From a checkpoint of a small transformer trained on Wikipedia.
Architecture: LayerNorm before each block, rotary positions, no biases in attention or MLP, untied embeddings.
Each number is 128 + 24 x the weight over its row's rms, rounded and kept within 0 to 255. Layers, rows and columns count from 0. Numbers have three digits each. The size before them is the row's rms in percent of the matrix's.

# o: layer 6 attention output (transposed), 64x64, rms 0.135, rows 1-31,33-63, columns 0-63
# v: layer 6 attention value, 32x64, rms 0.127, rows 2-31, columns 0-63
# up: layer 6 MLP up, 256x64, rms 0.192, rows 0, columns 0-63
o1 080:122187138136143109155113133130134112153101087167127117110111144133104156146120141121159134153127179117132124111153153111145079162122130154099111070095151101131100142088119109100167151126118133
o33 106:111143092094116086119112146114160122107121134127156129109073180103095162117169116116163113143158126146173131167132075131124122121116120125119118148134163143099121143144136138144182098115109130
v2 106:112150103185128108115136157125112113143148077090117173132152153183106136118161155114129111146140135160106099106113135127116133138149091172130093120127108160116119154130120122136121101087158091
o2 090:144165106110113154147120156122136131153109137159073166145126144142106122079114165100179125116096121150110117162141115124118110135133106084117117125114091133119140125093123144187126173094140114
o34 121:098135118137126096159124127122162129070112101131128131102133085099148129149126156113119164140126132152179128106092093133160135126113115187158134120131077153147127165137117154155115111119143085
v3 118:124152140097098152099135118066141139102129135128128155105073144152131121138126140091120114132150184103169151128111120115098098161133141159145110169129128133104102151135120086152117139102167104
o3 105:101139113139085095109114121172136119168119127114101124144159139133139096110136163132143138110102148114137150089113143195091110145153142122135114146097127100173124123165111136061131114106137139
o35 123:109152134136095092157154127143121148121164138099111124113143093098128058120126190138125151090119150125147155090120126131115106121091136155146117150141112153149095153171154103111119122163125116
v4 088:129146144121163151075140126147127136142115195135156138128144082157116148086120122110141090100100119107132115091108112099103111102166173161151129149127099123148132147130115096125111090128134159
o4 086:089089128131118097100139184150105123136111157145118136142124129116152120102117111121129169100119101139138133102134124084107161061147186126147133156177096143159129146135119115104132151123148130
o36 096:112132069149107100133158145098131081133129150143117165134159101107150147121102126123097156134111129123192102129140115128109121106141142136131077137175108155166121129158129108090150100159138129
v5 110:143155122081163151122110145149137116137151148189120103086152090137102142155142121130186110107138084130126105135144133136157122145112111156121104074120119111148122101114129114086122108096105106
o5 087:136156143112108134145122137142097127129160147142063178152104124129134116153153139111129155099105094105131111144120106129123190140113135151148125138151119164150121104057118149104104118090103130
o37 113:180155137106081144134137130137143108116131141143105148151118112124102186126174150113131140173150144110107083134147144090110175159115122100111105128144160130107156095099109106098110121110120122
v6 098:149080124173134124169145144157136139123090168126108118142177141157126124085153153147121105117133115098126097133114154140132171096112135164094093145138156113174132122122128114098103141162125155
o6 090:117123121141166151158174139086118105084108140124122116140094141107121148106110134117148096175166136124125102138183144121143094109137107083105116126107156085137163121108132118164143145162116152
o38 098:123125113157180151118128109116120171137092180147086140124110099117137146143145087080094113164125142098145097140133118131154100142124130114099162137150098088111147143110154152129129101156106152
v7 092:131122170132198119154132114148116113109161123138140165142112128112141121094098141127151114120109125111111131113099118103096115160132169163138165096123081142138148090116137092161156121136128186
o7 099:139110115100075135116108153154102151121173130136138108085169128115187103118112122167101152126139170118134118132113142105105097144095160094118126105134126118152173135120135136085146095135158131
o39 085:159120104106107178130121132117114083130109127136151188110126125157118107130108071161132151108132109158158113113106106137143100119159163111101095085140107169108124146122149124149163154143108131
v8 098:103143139158157086160098149125139130150103119140104107171144141128159102154107102106097126105141111130120112157131127124138111125153119100119110075141116165149202110151160088132166113129132149
o8 114:133135117088159142138136129133144123116128098171154092112161127134170152124142131136104125143189139146130156155139145116072093114105120123089112084145141135101139137068121133146089134105155110
o40 100:128096136095117122100095106155106054125067152141153107160146143137171153139129119128092119107134109137142135135133141162117087119136162160113113149111163147144113161099114156109116134133139158
v9 095:120107118132172122154140106107081070127131077109115152133150144114144106096126151153139163157149177150109098125105141108154104108112108111132192108124129145124158140138142130147135120164149147
o9 079:164131142105126144108108118133145118142144091132148116078143150138110159146127120124138139158123210117108094130121131120123091160115117092103106105075142120145165144082149124162162104137129136
o41 104:155100154107160119090072130125156132144116125111188134122120138139136095126120095121143110140146143146125152139097071141142096136149129115126138104084149134115143163136132176172132138092106089
v10 110:100110112149108130140134112116096189151121111142133095144151157159109123141089130129113153127171080115119125116074150165121144150145137102136146095091132122146098108121154104160129097116175142
o10 087:112161146168104123163116160097120122151117120141124096097170124117157118141100134140167118077163161137131107131135163132114069098125170061163115125128127128136122135113125125104129146117150126
o42 129:082130152147094146101137142129106177102070141126129086119115121094146159136138149161101127131158117106108135163122146183116108150162156102151140141091145101120120115086117141153113152117125136
v11 098:137119145090123115125150130127149127119102101114152171114125142130132118143130121070140145105111090113128117116144127115170140159114087102161184164149114103137149139117163091156107102153073098
o11 104:132131181135153120089100142105150121109113087093184144134130138107104137130079090142154100164106137153093121105138108141114119173137129090165112163138108124114124182132123144143127138139135125
o43 097:142171132163075123102107102136103120146109141128155092164135126162102120160127148130156159132154096155096113122126116125122129107142116101143102189111130109137092149152134118121102117191110108
v12 096:107169086128185145126124123134099124101127171105156129125139151143104152131140126114149161076151123108154136103117110140126090122089117118114131094102138151093151097134109135175147087155132097
o12 096:078141120167126133156149130164118124169135117134124151115121142140101131138127129099145134117077086115166120124135135148085152167097174092162148121137093173105121099114168121094125128104115128
o44 106:171123094167082131084075161143136119134140129116120137136135120147111125103153134141125155151124140145147134098140108147124078104171154166107134115102166177134131107084099138131164119125113118
v13 086:107136122178125141161111128132081108091091108128137179102089130133095105092141107142152149113092145161146101134149141139130132128175095140110156107095109127158168153136137140129126133175123123
o13 090:140107127108152131115087117177134110171110103124139124077133150107105163151146100104141144151101100162134106112101110124126125176164113110131121168144126136104135119088100101144176114166147141
o45 094:116120120147158131121125113091136072125138109135179155157142135114118119151140110117100126105122163165156103118105095088136157094127109171098135151144148145111138140069087132140140157170124130
v14 095:103118119125109117158101104134083121150139167078146103105104130173124133162147119094128153167111121109131125131120126120110106102175110150133149134093083123134190117145136143136180104129125105
o14 087:139147150124144105112178147186153118107133135115130120088133149136151134133163092120055126171107099145125108130073127128126122146158101118147143112143121124113088148077123124117162143123139133
o46 105:120141084138078124130111175139141116125100130104167149108138122121125176147165176131090113098115117125163142147104097111151134116155146161103115128093171125156112135115086118109147167130143132
v15 112:138124199134141063120146132149157133120146130136124138115163133111123116158096127132099126132149153161089157081159131146120123132132112093114142147084096119165116133084125119106119121141136078
o15 096:134136086127158119129106153106107149124114128133145139127097127157146145092103117126143137084150157145147124149098156174118139145148098152131138114119061093169153117152091180124093104143147112
o47 119:158143117130138106114144180167129131097120076178097125123136147143163117118122083129158112104122097141099116145128142143116191099141103101118141153152128121125120128101116113186116112160120108
v16 104:149190167117119117106152110098143127100143154133111138140138113128106116165152137103112088110115093140155154099141130121138112116095088157130117105108134129159148136105171120153091136113090068
o16 077:092142124092172133143111125076120160138149081131112162144069143119104120111136161129166124142135135130151145168120130169111170115101121131112137127152088149146143089099130157147111111116104120
o48 124:139159136140098071132151147141105096123116097081091159163131102156118093121113152121135177124102121145124109113111155123121159118141134132103127175145098151167141141119134115119119113192109143
v17 095:121081091132100106074148137147160096130108120144105129122131124119142131164150145168112132103115117155147151101113138123101124149158121105162083100181138119107145118126114083079130147148103149
o17 085:090125145112159116187108096098162142128117107130107143164120134145137131109121188110132139140162097134100116117134097117131084106139129171139128132147106099121135176166157110175098104129124129
o49 111:139111119119128124145142115141118152085125123106135084133112157123119156098144154123101101139161142149114123135156127120170119091127097103126108133198140121110137110214160125141127085119124152
v18 105:129131133110168116096126149198116144132147126119094176163129144134118129095087127130076140162135145102138136128162145086121128100142113131137128102133102117090120133112146136157105148143186159
o18 104:144109097115060079141110157099113142107182138123123132122149095135121082155113160129131146132150116105170139157141149125125167106144121149120120139110099104138126156151132145092116132181114111
o50 104:121097118149155107140126143086110096106123066110134110125184124111129136177083101121114117148089125129144152125158152163119150098114126140113109123111120146110149141170129154173157127168126114
v19 100:128066134127114143120108118126112096113116137127128109139155095119114100109132152134138171178118121140103081096135172181111161152142124120143137164113165112141173131123111092095137119162140151
o19 095:121144187137125150091132133155147108145118130127146135082150138114114159102134122121103102151144161156134072119109113161156090156123122119126117143098163072114139140087098133159164106118118139
o51 101:108145167145141143110126139157123150121145126145137123090099115122111165117156105117088080144162164119120122177138087126186103155122129087131125129120166078095144106157126130158125116108130110
v20 102:125122087068099128134095138120159115167138114109118162139129103135140145108101123133163097114139113089160103146130165098168107165153116058151136124122143102143090106127156139120137124129141121
o20 091:132135144114079094136122130171143103119149152113113128139159087139106111167104142102151099134147117098086143112130125131153146117101116164146102144114188134128109182108141131082126173135108121
o52 107:131142155131111153123146080125174117109113148120114113155152135118110152152137138120132119131183103118116140129147158089108143142169091072120092160107147119084126171139122155127150128084127094
v21 092:122115117088140115127146132143151132140094094140159131126171149132114123083180112154119116095152132132165142107157103139158143156130135142165115098099149132157148166109086135108104072160116146
o21 102:071096131144137124185089144124136097151079147130151110143093123129112125113093117131185136148104121196138119111144124097152122096131154127165159138130122136113120170128120138144117128115109137
o53 084:149122122139119142108122107119157092180105128156151087173143123130153107116121111099148119169132137136145110132109130175160118116120114130136124143162151096091192140102130116085134074119114114
v22 103:108148113164175162123119121088121146111118130103149179129128149110178144128103132135149148172129098094071141190123121123151136107128136136112144121134107107114097086124131122116143144148085124
o22 089:149150111117141137126133114166115150130148125106155100146133126109121158141109084122066138124105134086072160103112147133135160178129133095102113120147114156123165107149160110139119088170143134
o54 108:125129095143169133118118112086138121113156141141157150110132128150119139109138088139143145154185093117130134089115132151074114144145157124150135128079095115089096110141143098165155167138136098
v23 102:140115131138098103131109104169111110141160087117149112103109171123135147127132122145125127132145140124125147111117120181082112087132111110128107061095095127164150125142150163153144178156148112
o23 085:166135142132087140153170091150102155107168109105098126094148104163128119152132117174100121143133102136147086143088137096126112114117122151170143101137142122151103155107145116132127113163162092
o55 119:127121119120113157091114166123160151119113077138138117114118134127135124144135125122121099126129143126122151089073157120140146078146107134094168090118185109132176136088107116159143152121148166
v24 092:143166115090111135165123159151119137140132125126134142114130141121160116111099120139145102111123103145104126159068124174125099171133098176105181118111162136116133098145098112186127112138136123
o24 072:136134134132093156089126150172127076154111117169112148099127120117114157126119136152130124126118126115102173112157081165124092117152177139115141110123121150128136063088103115153154145119132118
o56 104:150146140085081189108132120151106133108145135143128135161109122120136123157126150147149147140145127114156131129126118126086063103150153113158126112123086118091132118071119152130125184113115123
v25 098:134111128114136106174152096114124178118110136162124116127075174094147122111140133076129118113157110173077137135114140143136100146101127147110131133140112124135152143149165082076117135138139116
o25 104:137110106135141144106109117127104132120120074127183095119141157129167184095119125141140143148142163149105102130158171143110082167125113119120085110125157105128147099091141100128129141132159141
o57 104:175143124103126126118120143148107186123115149144129121159117105156126123106130175126164141125141112089100118104156092146106099126101160101132166152134120112152102117099122132109074174157116158
v26 106:128120113126145153155134148132106136117118150142140102139156125098148134108138129106137138145093135138128191161172121067127140115119080145160093103123155125181120128111145152201133111121120113
o26 090:118064186139153158144138122127114153126136131108118124166136096137119145178118107095125103153143132100166128116116149119126106134132127104151109133160133149077127148162129098167141110071110129
o58 119:137136105132122127143113156119097129125084092084137139169133110186132127136138128116176124156090150138146132175101142144107143138142102147083138118102078111151132084122138120100169117160117132
v27 099:158132146106114152156126164102155133134142158140131152112086169131117111164137128089139138151110074122146117114097129167100113078116167109125128110145138110157098112105116178136114115145175118
o27 085:115139160172087108101123154108112130171115119114131127099148110136123100146140164105100111144075113129129121110124106158141160087138153102131139125129143070163191154137121133098135119154111145
o59 109:090137128141106174136162125122134142125122146118089112141158139159106136140157144112132118084094105129074072137119149118127166122121178134100168111116126119107133150121147085163122157170131116
v28 104:085142120114111120103113113130124152129138152124110131132140152126079128094122118146157128141139157111102154171090064143151103111128127148149148160150102121154152164125082111186141136096098144
o28 102:124111100125126132118103151181105110111140138121110159160125152153118135152115127151095104120119124110148162115068100113146170110121153153164166148114081150171127103123094106094147146152105116
o60 101:074124114083123139143082148123084121149125167138091114107115132117134131138106171136120161153125133132184163115102103138111107143103129135168116162134159119180123124119082149114146117124137111
v29 103:165140098117148166120143142104130155135106163138113149153079143142111127134119126145111095140102152117082110194134130156153119138104104143113115114175116140100153128122124131136145095075104172
o29 084:163111111113152127113048156113123108158132179132092150130141140095138165113127143133123139174088095111079141148156151120146140096136131134098135138155103159127114100110113139140139117130127161
o61 108:105134103088141130128113096128107102150116154106123127191148109124097176136110145154113171132108100110131146086149134153126100137080187160120123138140109129145091105142141151133119124152164131
v30 102:093110147147166091131140149128138124143167105150130124136155109150131143117111134140157130093112179150133104147088122126117143163156163107102127159170121146166128146095085162095145124162102096
o30 091:091133073126128114149134124145137153124100185142108145130089131148169126110131112084122134078105147122144158161099129088147162104136153138126116139138094170129127126179106131135111147151136097
o62 115:141102122098159192155110113121149127126138144181104138107132160134150129109115080111136127099142146132157117162136106080162132125141084120117126136157148158126098146120102105160108115077134105
v31 096:088148106122181138118125123132091133143128108121152113131156143116174160114056133166137139133121153113140160154123123111132111145168128138112139106068154129097118114136140164138093126131082112
o31 086:110139099119127095150140088137148138137136143104128123166113134128143146135112075126126149088125123108136159141140134110125148103180132141107125096166104229119096107161135109135122131131136117
o63 108:154110096131135121137140120077160110134151095117149132123129146102142104134085090153153146145170127115176151158129151135079098119164121123133115133095099169075153104110112121139157137103137132
up0 107:182125141133163130197158136109166126117106104124087122162150132108160155152130108096173134138080141136122136122146121110104133140148126098117104121115164138110112119091110130155137140082148151